Weights of a small transformer language model: vocabulary 1024.
Each number is 128 + 32 x the weight over its row's rms, rounded and kept within 0 to 255. Layers, rows and columns count from 0. Numbers have three digits each. The size before them is the row's rms in percent of the matrix's.

# layer 3 attention key, 192x128, rms 0.0439, rows 130-191, columns 0-63
082:147073172101113153164113159090115104094140133175085142152150147138131101173134141149127114173165123105135080172135109159116171133124158071174211139123147097097195175158136133146111188152088119
123:096103192053104146148132145100100081129112133164101141158168135162119052131141141112121090166121098113124089152144116175125183131132175048168175134127109109085178136143128164168089190140098105
101:196075090119142107101124129110166073164113155117095172131154094120195096160165131152157181122139137155203098198100117104127100205080139151142117192093162106122187178103130067115128111122116096
046:122087167160130144153106135125102127148063159124121137177109116067109152098085102185115142120102112158111178160155123119136098086096148108179197094126222094192100079084124128156106138144130175
053:128200098181154101092125083112128166147133161091183095101095126108125182134132104143143153086143129165121148145104111135101064088112105147127122105108180167154081113080125102174166075118151183
042:130159083172146136098105093136100168162075133077120143148094093114139160136090163177178171041091127156148122086127121124141114125112161093118121205103206100165117131115113145139136120115085151
104:128156127137143146155168184135152105089135068130130093154134161130120173129137152109086103201068109124121075085138096112086161156148150059108100121128136122069082110134101134083111241167155108
108:162107189109092068117164137137135157166138088128186188161134072129133101123132154165124131073173119148135133102107144160064073159082139204133100096143125161127146090092110101130087113153130133
108:105163199099092096133162155129124175142180157202109119120074139172129157118143113109156132104141161096154129088107190120139148107142088212091086092092152100144153128119110153091114083108104123
110:183207122115152167101085082157121127140120106099119142081113175120155139150132120087146111071155132086134054122156159061139091172112094194094123113134118094104146179139153162120146121095064174
104:054059149168119163170148190134098071113151150143112115096160118112131152091049102149125169153105160107126151121162078180163142134127116163171161146105124138114108115155119124171137098152153132
114:133116117149154137166117137096158093201135079146156161055138091144120086138127159134090087122147124126149126139114161070141096121095086161143165155075046167153135081103150136138145123158125121
109:073124168147163130139130135104133082101117177073105106117108133103074144118083137097096144137145147141165151148124107114095124138106065098148144200135150169163151100153094102129145113113142112
105:172168131122102109080123137166141108172199106138103144088083088101156095096140109119206177122159085172153103136125110122146144104125059124104150143176171108137093148079079152079165072144131156
111:136160113113166098158159092096131117080099168097091067184089177100126179104158117106141050170137093193147074151134118200113070088147105139093123105126152115111136148117114073104143138119174139
096:105087120151088104161132139093087130066123090179115131146216102118123128112147160116106089204111156220122166124126113168111151081183087145184112121121118088169146090115161153145143146151197104
116:110158077176068121128085146125124107183213124161120115131096158150086188096127110084111149123114137125097165057082108150140164173186138087143151110174145096100164113082114186112108111121154137
112:100117124184123121072104161135126143075129142058111144132116085137113131164108114181126152035128173115130106137146122126119128197147129147129089162120165132104179112160130170181114079100132090
117:092081138123155127121133119145111097147094170159077082159114157205159093096125122087120145193110159171132120057191069098141159088159126121159137148088203082137108088204091133175135166117135128
107:178173115102112077120162133034132152135157109055095118144117143064165192146119184126112123133093062115144119106084181162126114159118135119084133143104138134093135152049183112101096153116118110
122:146162089121110102162105175121131140125112177186175146098117108143064120151141120146094151184164190107120140136135172137160144107187116045095119120181131114138100137125109206091185053095114125
109:104112192124107108140159080110107139112127099137120127104157115134184097172053136149137159109126096143110079145112164129216080120129168112153087193102145096175141182117130151129126044082070170
119:123163156137141104231202148101115087116095110153130148152145120068099155093171169155090142172099171128129165099102109111129148103146147159114142152096165157140101079115075083136079124139106081
114:139088107073101169180128154068118151065084166130112131135130142154138120155105119092080137139157105168111150119134170125103071057133155020120147103211142102119131160124098100099124121139124144
097:096061183156109152172096133135115100187127122121144079180113129132167085149147131097126100113102080236166142160164117185125154063142180076145135114081113126158155129141121096116111119123176141
100:120153096113113118025155104112170137117160132148106133097094118067110113181139159169149188140099093085095145112068141111101074115151095136125125154060136104129145136091158114099149163158137115
101:123141066123137199147142133112166171130114126182121121170161123159101127126193101075121134173120167157100174121129110157059107088155138113112186079096103166122138081178138085107092157141154151
110:157140089140101130172110145105101152130176123203146112088135098180153175094114149121103121094097184103123120108121153060140128145134110210109141163113096131110135104101128117193100071047100172
108:184126158108049135133167109077144170154103159105108123129153103136130152155175196074125122121099085156089130048158176122086074094117128122120108154093113095112105140117126174176106165079069191
113:156034139096105155233166121102155103167133123135102120151153157099146094137104164071056105129125127124117134093181149119160099080102148091125158132108105144099167167147146102195130170135131130
090:142102161077105156155134172117093095109144089147109163153156137145098133182124125128122086165172150113132071185146127169144164155095136088125195093129104109084167133166143156110095185142122076
098:095214094173153088112088125165156164160130127094154093066111122120143152106109123118148145095067109111129190093097149106129097118123095167104073152131161141170088090078108102129161082121153161
112:136070145080090159171144180131103121111135104168101159170130159131109100109077149138133116165154123086123083157145124150120170125122158084149171080146114116109176146169113141095102223100088098
075:131170084171188108104125083136138155162092135083149108102106134084156176121106113133175150061111124144141154111108138089145089096108094184096055166100141158162081111062137098111155086104136144
102:136119159098084170181155151114100099092147078184088167167165156165086099118125150139094085173164115063119085154135109154105169165135155081130175083165114093090165145165131179124094163129118076
060:120160085181161124099092091110167146160167165064146080075098127145164180148084111132132146072091113121117192108108142110122086111104125129057090158112142180173104134103137125121179111167161123
053:101110128066105131160136161118120123088111127156094193168146167169114109152102093139120132186135125138129105133158132160125168116103165099204155117129104129093192148195129169133105210116117085
051:109200081135168130107122108187177118191106105078122098071128159117143151182118139093134133088121147128108135096174150117131123126131140138097124118084145144123103093126080151160137090116206112
092:133130188172095101141057157145101067137121128169127123114127102146131159139125122134120129053124155183129107149137116105198181119197148173122156106156107171169089149139118139091076085100118143
099:139140169127125163154122087094137117109169136068132105088111137065056092165165134082106143157171188138162130164114129118145079152180115114111166143150130140127149163179139182144104094150135094
090:123110173086149167128100158140109169129125161105181095126086183101152117147119118112194116135111099170196126104177092147132163131150152105162113130111158115122144115159174120130151147115111122
107:109143105099202164065135133164189150153172201127100147084146116107122118118151115102092156166133147110109111140153066121087069116070068113114150167097139118141156106186148132183095203150193136
109:148216162127115122110077122109202134180140105136110096089170133084062150156143195107140075156097082076131160154151113114101125149157148098146147100171068152119149146094108154100141064134142126
106:113169102110159146181121213146147095129122073097165129129127165141073113183086180163173103157149100097124181164114131165148169127132132121111134138200116186154141103148145117091084140130129135
100:091201092155135154159143168166105071114148124140144118125149103144123143129004165142098101091114168087056076102092141141125162153181144106122150099164122160142150154158091172102120152133145143
108:088147162079134173106147111085072126131087145124127104133082193098119116216107123172104135113069114113119102111157189156105133118104114122159134104168129148149115132119167126104101188132142142
092:137058113069132123153157132117090134094088129114145117176118168192110082152210116112179119127163173176100131139175142169118190096127121137101169104112156052120142136162199109133131146104098107
090:166110076114095123100131087118145148158106158117129088134102183121147133154120163184166105131087133139145153128101094142077118137137110142135131155134166161110124145113115061049208088096174102
098:115134109101098144172133161164124079138141166128068179131186112122180118125128158132123066192117116066122123099153114149132170121105125123138191126120150162118191106127131097127126130100132133
087:102179118122179116093083142164146127114107081120214117172129128102134098174109109102125123054078134153129171172167154091133146104114127195104097106121113122163121091105154098159131155135114176
081:138116139086103131111109149119129104090163095176103147145148122164145099160096150122092097184155124120124042144138102136142155140167182084179139107155109078114130112164123205160083097138117121
097:155112126080121178112152164140104121105101090139069127124135131154101107117136162172116114145143114086103104130132145143127096079061114164173127124094172124138187119111111170115154191088173107
097:083153145150108150165149147146171097134199153094109104085135151162040150141121170125132119156136132107120163099069162112112129113148125136121152128180089131068171168139074142108151193139164071
099:160144115139113098101140072150145172147113099161201135158056090118094064159100069113075156071115123153129188092134123143132148136087152119116092163132100116166093068163156095153167109105106154
096:121142091125145112099137074119094127136078074104126141088097163120163143123161118152140194171137188097161151117108120099135120085099128127093087148125193171174079105160150123134145084082142150
104:092202068118131135130155105144163117144090178160102135145092095143110143149111157150125103131134113084113127111109127146066069149103182097147104164134154198121144118103074114159123152133151108
091:066157149093124177164108103145117072134082132171110136161133103131090120132173121124054080165156150112076121130139116131113149127122179040121157096148097141132109097193103198139056105114133111
096:159104142134111129139088159097164123159121154083107108131177125091127176132106074096137059088112105095177156125085121157125123082090111177130151100130156089151175146113133152048142125157204091
100:127096129120129127134112152088124172085142194167160124186112130137124120152148060102089131157154080197095136148132173146100069110133110109123121147140154146101159109187141120175073154153113118
102:153111178149140103057102096106112162149072073184145163148086104089132095139122107098111166105099132188165165112128109123160069108095129166166049125101120116119093098084165117129120071145148162
106:053131184109119160166136179152089171130115159164142085169133167100135161158031151134123067117109123159138125068097172140185127083188108110144117101154150117133136095130172121051126169125131138
099:086147164164109215145077143185183133183138146120113112092131123103112100128146129134082113172162126128134180112156135106134134136086114096122149124135078154115122123072106097118184139152177160
# layer 3 attention query, 192x128, rms 0.0485, rows 131-191, columns 0-63
087:102143125171142102175111155094110127171178082126133107092088151100128109116131133159112126074156149121130116077143130104126089102127156161127122152112109177148127145042138130160155148143138145
110:105104174123135131152141120091108169102127110109162068158172161137103140089131160108088126145144104116098145100138083218098137137119211052129119088145113151134127122196140203139114113143150053
097:108102142120115128117160142082129136077166064139152120176157168151087089113110162096108122158149077131117171128123128187090165133140192079102140086115120155119132118169184187146108138136123107
123:108072144118092116147172137098108133090150110127136121142171165154099087110139133118082112169131065114092154158118102167068139141129188095108144086124101125107134117157149156129125141144167090
185:136105158104102128125162144083138115067170086160106128169144159139096101091133163122109117188157084098092132109143114170080174113138186100116129114124072123103118164163169149124112135101139062
087:135139147122157155142173097146119165122108124139174101059062131131118138119189125116146119132125173121114159121122137150115159113138153117105101085169138186127171083090132096094115125062141101
100:114169081136082107138102088169117147141206150132159106093094147159098122086099160029149096183155110109128093104193126142178181193146133144117171112105076079150104117140154145133172151083109119
097:124118102117114141131145127131146119150097143177123212132082148150100089199114168088147115127154133116090159148146153122179122151084120107100116113182082064147165137115098127086145166185156163
091:170199184151115125171121134102119136140090172217093128139123095147143168119156157119125073119073162120126085115090170140183134112142080175109160153111098139075138188116142093133083135111101114
098:108072121133175131076116182107156108155060113069125187133125156100141088204127140157137184183154084095185115126131114151129155144131201103215112138103109090126143126130092145161131164173164094
094:159121106160140120194084070115097120111128112098136138117117111127115092088126104150189100178199147155161091115100163141111156129055130147138198157120094168141140110161138186109116173163148146
101:152099113096134183148130151097179068101109098141126168149135142105131104090091138166053113107112116127166109055126084123096129197115166126137128204106196133104173111136019130139120100078109110
087:155132123133065133105148133104101111115081136164143163102123130120133150126169174153145089157163148081107108085093151112089136118116123121100102144129070081105107206129156195138107155075105146
089:110068129111085118106158171159105136126114126163180097100168141165119135142091081180083094094088108182156134180184094145180172093176141120105099080157193134076117120142061143099089118091140158
090:095136076116118118078157093202136176118164106074169111099113143094141135182105099149147165112139163167104109126104145186114162025083163093140126102140150173094115132139152157151168121168126132
100:168093154118084144071149153128144147088100156151107134148132119111144163073116127133066138108144131084128149148130158132137129181143101120112114164164111131109110069155101117197146128170098082
091:158167126104156158089100165175180119128138134160135151189158076072119120109143147133126085148078153080143155121119072140113140144107118133131091163075069094125156129118111126162134076173139094
101:077108122129107126134104124092135143165121118132126140161117130078088069244119113194087120085150077103103153126142153141051115067125174136152090174127145147123163088065130180167120142088203125
091:157101112129122105129167163169115153101148133151153108125154161134129180082158095082145120080065151144140134153119133161206156133141120088079122083129069144152075127213080081049095148126085106
100:115120122112208147122181085141152103064130145109077138107135121076143111165156096169141098145156173193091168155156125131081116116102092123124130131165187022123153158166118163139151112115106146
091:079163140118156043104125140095120114066152135126105162141123213137118123142124151138153119163123161112117077072143157112205085073138116127149078120071161113124128191145146140164117111201123101
092:069105119155181166107094128171114102115114115092122176106109200144128104103102106093132142162136108125121169106158215116125162213177186091129144176150149175141107104190124104072108136079153119
103:095127137124102084091165114066126136108122189118129085126132121105155137075116081173198090088157150171130119122156141103064161099158095147069090139128163053150116135128100126134115155105135174
090:093115104118070162085124145050121183097121119137182143125132144083125118140105143089150158140147092095109145139109107113122092102143151189073114079133151142121113106101166079238115174180160159
080:164149051145133118166164084176142148134118150117112109124132064166184145100167090122132164127123126148097112095123096123178121170116182069107117107220139183136149123150153138074090113127144104
090:134103126150088174147137113159109210160103188120128118114153095113169074108184078180180153080170133143117161126104106105063126121128137127097158109207113168105136091118163122105139129164156127
094:134100131138122102189104181129108140097131126123096164179127184127156129099128167136093125122177195147145165107081176094166166119119069168151158167148072128098103136153084131170144157183124092
098:095084095128104072161177109157169160107208070085133128118094077127142110090098132136185116120132088150147099185133136137157136107125155109155121100131114110128151160172140119131143159109167096
098:099115100143102101119116127077126121136108084076132120150140114171159069110114081136209137102143071122195059182158165107087139111135111141117119156100136146113111131134121129137104168117133117
146:117120177119112175167140195060100101104168095173106147157176138164094102110121152131082101177182111064119104172128136162096151173129158111170183106181124112081161135146157153147083139154092084
059:103182088149136144118122160139089098141078227187127163054145057140149136130110050112088164125085186134154166114093103154130109119155109141178172115134101121132110070103153123139130102060133156
067:137091131099174164169187152138117092139142121123107122127108087141121105152159149098069161122122156176114127093151145158156177109180179136154079128090100136107143119143090137069121091047138143
153:135084165099094154145142149114127090085158120201089140167161139160086105127135148150135077172161102105120080154119079149081135140105152072153171109134099086102169150143115137122097199124129074
055:118149108176148140106137109134076115105129185153144115058108024098162154093139136162127153107098162149142190123118129079155076088182114170131096140132119161135086080082108093136108109095138134
149:143156079169153083108104107153153161172082184089158096090088108100172158124111073145173178076091150143141145101131144088155096098151098167118100172075142141177082112084131100097174106125130164
197:109084153078104160165161147097107102103166089161103150179159147163081092112165159111098091175160093079073096159140115174101152155110165078138150069157127114081156139161124179123091132131119085
121:136149101147173098141104179133122143162106198113139105101073071116194145139107056177084153108121123169129148129126159119150102150138117153168095159033141168150147093082086115131146094174152148
081:125117130129114152087100082182146121144092117079158180127117180115108084214094050160115130131117142119113079108085132175064149090085155105138103128157093135110147137170103138193159091210132148
097:171192148105152117171124132073174135106129105096118120125069129126142129103166136184213153144180145137109129131116129149091098171081127076101115222133160166126154148114174121160103137152141113
095:137176129111169123074218074090168179151138069113127067116147124181128127113134135108091195183119089161081141110098088163106125150107156125085134107043165175093107121111140144125110127118166146
100:116176126094103094140146126101108141154189148135154103138157118080177144060066168157154159127134094071101148184123125116170105114138162106109154143110137198161134059107152092040143145162114159
096:154135145171097124110125157184135119157156087136126126157105074173134119090152059144149101162172120162121134094057063154111107153117137122165163123133105224117114130097164098101118134125126103
091:075124141126191183056143184164109128155067134160141147111156074151118143162133078143111119124106129087095146113157136176054137162155133128148121168107146113087130110139117100112108140066145131
092:111072134106145143180124204087089084104074180107119190092091121146151068159102077145096210125103132182125127105127154146144113066153109114155077111170141143138112180139127127160123063111060144
095:113067137098090138141132123084135122081090117147036093196112104160201125056122126147116175140184156149104168142093162139128119154067190128137155154117155131110130116072098097148104120096124137
091:145136152132145088060147135090168164188143142116159065146161149139095169171083123120128052125176121103090153161128078164124161159120183152094104144164140161121108119183100136108152138190124103
082:215141064136088126131170174131120137150161096118114130152154135176135110152201109121165113120201075122151138128124078139092106148091164163132124158105089131145145080080127133128112153062092139
094:125128109122156160136119184177084107138098192136131131134180096145141138136164123084057091110106157119190199114182136076118162050097159203181139144080123099145153118089122149121093105110070165
093:178121180121141158072085177156104122097059106160096181146130087140093159114088147135110150126091138133154113110111089161139093153191124096186188151179146130106120086161089110109172170146137124
093:093112151123137093146103097121102182108143136104181137102075151153164111063132049134091113111158136162096120098096175151088096072123096143166098129138118153145119119179115163159134073145112123
091:059128141162131125085121162138111114136126148088137056140175122098171159152136155110132146125064166136180168182087141088166170066193111154169102128118123125081149113130097112104123132066202090
097:152146112110132122119115160153116183150126152133127118098085062148119054179141088122118168151133150111126145175199166143203128165145132089119113139139140104126130118040135088168119106135118164
098:145145142145148149099153130130134200106176154159100146115097128146153092104129139173203137143112114039078112151122092164115068212144097088129159071135163087128115124172115104121173112121043140
086:150088114102191164143132140027193116111127105163080127163144114094164188185169202147093101113128162125132117144086150106054106148101088165131136172105166113141153107123113119106106120108130089
094:075153091157085113154143164137095113071129124162164136140111075164113139091094131185142143124150077147108131187137110107155168141144108127146160132090121237134127139132118137060141116066121105
096:132051134136125135137118161094140131143128160127096141154118085086106114138104116226101136100154076139136149122130170136078089152101066125133100156125148140080165133165066134129148087161067133
082:101164161119058111150135149168112076182129102084129049127167154140137130157114132097144149154106125184062167105125086144150132165145194094135149102139124144128162136123094163131111111120144103
092:055123119137110168118152107078122171102100111091145139098129182086099112094079208134161133136176131112084173120198103108159111125165117111087138078174152178120041134166183122105133132089117095
104:102122156148092136112127075138151133064151094153043095210117117104134169087113192174138131105124151127125135114080143162109098148171100102122139101079138083097198089167131106146124129116180108
093:059142110121099113117167131060064144089094071131108122122121133137160088157098112116083194145147153218071187069149169153096179098183192106121088096107154109122121133132106106191099115125110123
083:143136136123081165120116200149144145150173154132068178113140043122091096139121127155145172129156125143201134106177217104114141160126131095167152094089135083123132104087121049099095155148083166
# layer 3 attention value, 192x128, rms 0.0247, rows 128-173, columns 0-63
112:139084093137085154139091149094106132147114128130085134133194163101161159125165187046182130106096146151090135064121110145106141127019167121130101109100081131170121062175144139108107152156148164
107:133103084157099133150104100191127103127171149119120128099091142075124105098095147078156143157104085123132113098098134128196159166108151136077166150081127080158121176123180122134142119150101146
102:131129108146147077148159175140143097129124146149181142124123096187114163118051144070207155090143132118067111138095049090122098167068127127159110139138180148157113088163090159108078140097149084
108:099091157108200110133099125116151072137086148107073119177132147083100141172138160125058177103123178092120175153149137106142136175137156152159116156124163105118175160163136189153108101106054124
103:153162142144127149123149158095160132129136141154136094121108087174131123135157073141176091150128172133066151145179110101118174123093135117100140123132139122164144097115114086208157106125165084
103:126102144084144116157147042135121170160106120123121147102116116121106144142120173126132104149176121139128162140169095102159105122083113122139155145118134079148112092073095067092095144091169149
097:028105117151139172142143168113083150109159203092119123187137199091135121120163164191161126093146161126131151130177087134086125066143094153113112158142175116158094118141127122107153104157122118
102:166150157111140163120103091195090122135128154161097105133095157058157103082162150155066164170147123143152170108125093141155101223120175127117146141118178175153117109100103152070124144184080141
103:144099105110153158188124167144127086121155115108137125175093156158115141104156069113042096093178149158143070107081110155135122149106126113114130090112163161138146164179093087160140123075138173
097:143165119102097101094096094136069099136152104208106121133060168178139144164082124067083121119074147152094158117119079158120149197119170160133088060159098120121085137113150118127097095101143117
109:121137100177113139073118193117145109113175131113152101132157119111137140064124131188138148127103081106150086104131132156100091176176083142129123187145130145163104131157061117093101115118122161
101:050092117130136148121160153101124167128161093158139110176129134060124143110154089139100152114093139123112145143138168115147084129087089128152134163123199170132103141100086108127132132171161124
113:128165119092129054134079144068153106120160070110134091138151159139124108199096151148145138159108076164193127108169182112089113146089163133154116107111134125159139121121215154114087124049144086
109:177104111134130138182122166156140147140153125109141107140141061088119088075103147110112148100098095110089145190166149151111138119012123125159124184114166119182183064112137152097189145084174138
101:160058148109134091130119161126095116110190183156117117176094150167132125154102083136104130159152140158151157149112108147074145185163157138117100110062123109132110100069135124102136130063093103
096:167178119114142155144080111128158143156081090139136147109116078095102092105067138143150104132110072124052123166151083129214160098149101125124124109150095142116137102073107109084127151156111132
108:130145150113142109115117092153130109100109127162152104098089044118136066115104147103122103123173179170040150137129192149180140198158143133177148115142132121127135113114085160108156178145107174
108:109122124108140148123116150143169113113095101146162152074186116078144101120145108130163168158135139128119106114076111079106150165141108096138119108094132049149161202097134145075113104100138148
108:117188083122116140166142096149114104141105074157109129185111126121107124037154169158132140173184142140115133160095081095069146110120116148178148139087142148161113180100113119103132143099115091
105:141098112115157125116160163169158157117173166110110141113104144107093158147101132097162158098169143083099099151163126163125154064122177097079137120128103110146124059144157168148152165153154137
096:143117181137155147123135142187111088118096203100094120156137183146152139098124146095210148112111102145145107136115092146219137120070109137152100152153114088118153124156109111107139113098194093
094:093167111116121160131167091099135151120096111109132129119088054122137117164127132089157171176119153108071125072171141130083142142168132155148142150127133133123129177133163148122084122188091136
108:159092147079138124042148106128138161097041171172090140142097129154136131103153088154070123136102147100109057188105098140136157099090110166165126070168143135108092148131121118178097107153088092
106:135166154129120130073108166147099113175085157146199166124113129151121089210114090154121143139107155118128120184109091072161146028160069120121086127101164116153129120155134148047148101076115127
108:132100150106096157154095081158151089144076110128149084138112098130135138159180147111120143128144148129186122131123184103142090128107120148108143142128147158116124098144114115177134166211124182
112:146110129147136112120164144177150127122191106069127098152139108132101128158151114190094109130130129179170206078120105100107133146160181148100111139122148123132125079085039128148127149156118113
106:173130134131071095125107167177109183139145086134151151184170118129104140182144143159130133098137176112158172180121189133113082067171089177164117122078149145198101110170124116094124127133092178
111:158142077081156150125127144188132125087132127118157193128160059182131093125074107103186206157132168112075128093114087108100108121063109101140108130129127122136126093116050109150147099098132151
103:115071111152137146163182132074152158103219209103151128173140087137072121062107119187161107159097099141185131109095141155170105137152156173139141135073101149117143100104151105100098129154159145
098:117112108134182085112143120082123118078128089094107087157120105194162135146110110103104084126143091197135117170102181119068159105164108120101140176130168144108159169212172147206156136129094171
104:151118141082139115139127126134160130173118174118142125149124093108122102032201157128135192154141075093097138109092155120130152105143063109102133149156175086110172153121228105141165134136163156
105:162069133151154147127142123109106125169063216121123147097125164131166129089082136119109087120127160129146059099087212069082103076166074123133134073116145119096125151171149134188110135201110137
108:140158073093129118177097121101146150156123147098129164136161120071151107126085191084141098103149192094206121175113146096142141138182134103137099171160104163102151164127137135111149165111067082
099:132117087135114113097147149105148131082127118151133090149048124066123092101109165101114116146107140144097217142124073178085105121133164121114159116131126178126116089154163162080131114096145119
110:154125085117113129148155114121120100142149191109152161126120150066119118191108149165098170150164187164131156097137047107095166179090190102183114077077132098152063156074058110103160136051129117
104:158139165089154166110144147094077122151118158174099132117143158113100141123106145122187170104132098134115100134107153133056107077164078183139145093170121190116135104140237115011129109102142162
102:080146132098099165092099174072196087149140111160157138085142132123085132090138143087144166147178172107197105108141147139161120146127188129193124149123134150087146124135083143149161123138167142
111:172124121135128123144048140104115163164184143112148084114139159103124181168200122086085155165133018159128137137161126159087139110132176087141103125161134127101084152135103153159128157125065118
115:129170153128070148114112181187133117110142116175165124122107109160101164169078145090110146151060142119148168116183086133150131151111131128085106104097158090097166069132053149085140120124156114
105:091131184138067141100160144152196181203072139123093160084118185069114113125116127087148109137129099156132138130106126155148124151130134165159133143132079074122162104109198155138102124184155143
107:182099098090142096113098114087121101051141050097135118122097151175185120077171131116169154124142133126123114122131090095109101115158107141083129140178183136123130146066189082143075168119135131
111:102134155136163153125160115127176124101148182134128185140096110161126109093140183114147116180191135122098185093170138165175153191102138168138140140115123139181136062056102140102162157071122139
113:204110137131063121116097092111119088150156144162163098131100117115143086134060147153125125121087077136142163089100101179127162131139178133165198103158117160180138227127155134087097093070095118
098:103137161149157133140112138164118166124100112149152157102076115144148101158166121129138137126140244106065187126141071147157133128124133141092073133161173160170080110102137148105128157157095126
096:137153170141099186151110115162142165150194137150142154126160102132101132119147148066092102124118077141182091098104134161091083138125130133087192095138119143096102141119112127127142081123140121
111:117132135118159138152181101120177108162141100093147185124105122120135105031122101092137091146117110169160054107149164158097123134088148129138155087096116106192146169159067151165161114125143143
# layer 3 attention output (transposed), 192x128, rms 0.0637, rows 128-172, columns 0-63
103:108173156074130135150086131174113133076087071125128130094138113060120132192171087171097148143129158122190127133158162107062163143162142104085072163143144071140157117125077129183194120126138140
108:136157148046134210102154101144151164091130162150131130159133123106148130145108155068127126173111136135103129174104126127099151131155142060148107104111119135097178146136144105052101124117156052
102:139165170131155137113092121120152125173138037122172132119096170154106132160158146127103125099090128148196132144102104119091157160037172126108164094129123151124120151162107075118156173126090116
111:133109127117113096074152101087118143176129135079119097071092085114142150106156136116094123189166135161102164153097139146125151152148124138145107084130126130089156126164149104103119111126134115
104:116092147132147127134092130145109129103182123060102096168102134126137170102136218131120184116140083119144153148076102093147186063089115123074168144104164163059180119095082106194133170130101121
110:056183162162144142155101123103114163102141113160090079108103069092117146149142116079127135085140093131124159110133116103113128124154136130158122097144119190122169160179099190161145056124134223
100:120094130163155110105066144107148072090153126082107089071127125137128146150112134157164138153107075070097127134095128135173087130111144183120135139161122139075179129116105103122141118104080152
106:101182124159112182136073127073137136160136150088150127108099117096142174135074122132105054138146136127107199108131155058108077155186136093149132073112142093205151129214156177127144148093093128
106:140123125152123124126137097066117114189166164121114103155111132185120131178107178110136173104066197089096131117170133119173179144083151070097237089081129146117137143113061107139142137179112114
107:138092099127128161150147134125184088166101156089113139128113085156143108114132132155139174138136122112141111080188176112100114104077119139186182189105080139197147137160133196089097157173124111
116:143061147149150152136076163087161068161115129163149134114166188155138113161146142081108106106084158114092123194155066149132125116062147106145153106154147134092120079127162077101131148126122138
106:106072134187144089097140154145144085153162139136120171080117109067149120137175113164141099134156147121146130084177127135118126124132145182129137186153112122175099085069168125153202095100163066
108:108159112138136155155104131106114155155061139138148150160156107131145098101148133169088120146169093180135104139085147117177124151093140145152119129123043212127102107143091141106047192162108171
119:126115107150124078135088114089102105105094109116130161103153055079164172092097136123151110144113145137137103102114176087170174149132190115070102074124100213130088107115138101194161186093108065
101:088144076126111142100118145135124109172112160103164129133119168183110131082101123189119119129128189147104103084054131125124129157105104106089161087127163126124131157194092177114175153148145120
099:114120146167171175125092138123129123124113101150069136118148118145120145106081132095166170090160120073169141129176105175091139118178167078104132103162083121133032142135158110147108102099167141
115:132088152172158125154145097107145125209160129115090137198113116105066118139127128110142085150159134133161170075155100124107102134135170058129105107100127094144088142202118091176136037104161112
107:177126111075153129212154118084163190174136110171168125159109149137176111137094075144104050098125122134127150120068074197045079145186109113144117071162143149066103126134109119155187116103138126
107:114135209161125194112102053065093210102146181127116115106125156118178122130149162144169176130131071119194155145148152127110091151106135090175152148118086119136139128131143151112206100114110139
107:097172085091172086179100138133084111133125043181182129120120134128157132111105168140157119095107134150093144053053177131144124136091116109084075138091130118113132177126139118195097165131081155
100:153127090106112094168094092176152062113087064088135106088134170129054102130055140072172112132137102166103106119153185082084102103119142181114099091110146129130158088108125154159138152068122146
099:140092152160138123080129117172125117130091163159125158158082136177190124133124097155123156132133087102116142161181127191090082153184122135181130128109104113147121074115133169088132054165166136
113:105139099153162174134182154107164154041134096084106106092117120129057176081121133118110130120164172113116217140170132173092152097124136125137176095111170152157156144104126159077149142119167151
103:207094120086162164110143168059176138104158115083139097130125109132121143129112119126144148066111114077173132150104111166112117113104117109145110138141157148057132099083106070093131176096130130
110:115113161128128118095136136159061164162201156175132101091165076094131141165145169082102121084104126117113154194095130124141126150160143108161112164159153126155172073087116116154129035125116120
114:131158150184037137082082191118107061158144175115110096130176114124142154087140126171091088149086067141076094114048116088130146097112118171130115132147157118111148153161164143172117174132153207
108:130103164181162116139083204085129140159090193098153141129152093191153134142143094143113104109124083108122129199122117169182152111101120125127078124147099143138150084097152159116086147113104127
115:131148151137123106091127142065129136099148106110185080088103151158117151139126098103134147179103116055124127132152121126090127087113191121114145050099150140144141145163118150148173168107131184
104:173144162153109178112123163166105143112154123136122122142131151166115122148138165138091143163142126137143115154180094058139176148139058144081109122186091110143123113107147158113095141121171109
100:107112100105120104057126094147067183106147166169128124175136153126065138126159151133131092137138163137140104090154108171186101183078148114149118110103141110057096106136123074090168101128150091
102:152070071053143084165129095136116105059129165109143117136157114104148134141066175057132153139126155154138119142144138142129115152144155160135111097121136133075115143089157130183143134124114090
109:185104133042121154101175170143123132088152103140192096181135148140123147122132117111138153101077155096130118144177068186122084132173105153135131084170110085126113110087121114055101042119154160
106:172198112118103142128131130101127155108092115164123118105087119124186168089097057110115061137160141104101163094211137157164098124147140130138115097079132112192108176141160150163175185114123197
090:137128144109162122130127102096064111176138105072085102146108127102065123097119223155079127086125130145084180151157139093170087159144133132168083119077166149060093140080093159121120174178158143
106:137080099099117145161163089153154177161149075153108146168124165119169112203161051145158095096090105086163150142140112138129091100150096166106137147144161108129176145148081110099166136137160173
101:114144098109148142184106103158079084103143168103147102180124102127129117101086160143106180089123123060120128134104156112159125152131028129187136138108122156122131143040143157080046121108122103
100:132082155209118133194092141188172096198103137161150117047098117079176105141090133103157160136194146144141133173120146136141131103102151075153164125138087098217126080159148163151134147141117131
104:100096101142147126112122126134192023147074135129121093184091110120086106126170124139112122115117110102134129157169117127173080136139183099094053194147151118106135100137103124157091176142154140
110:115091129121054076132129078129157073154111086092168168125138151112105133118142145168128097059142127160153105142084100139132162145156115206129127189091101104056106143124197157152136150105090090
104:079154087104131141175174144170166129103095122200153095110124123073141101133097111089154103081196115156169137122091153112069127111123119109143080205180136136161111083185158170152114115101141124
098:164154155173181160103139164107057141065153138144145112131110113169083057080132187147101172176089127117087126126151112110140056138154161124147117108118117133135143143133116150116119059161151098
112:088154144135123127179112193110131189104148111080092075089066124127134156136083088117195115168168106188129146158141126089108159166087149137106146146097151135122125209156121116165161108148112142
106:128119064089121172124136081138147087162074134130095098178143130107074163113128203126135114117114144118123195206134119110147091122108102064127103111133156111112121150133144063147076170129215093
096:138102189127131134117114145101114179093158148028136146110062127119152122127126115153102135151080154124120157073166124152098152100163179137158149154068146142159183159113123083153130099135130160
095:094135155177131167125164133115141156135108125094135098158123108157110108113114138135093151076120131188194092144165108159160109149146070171150171120154077199129103103171155110099085115147115074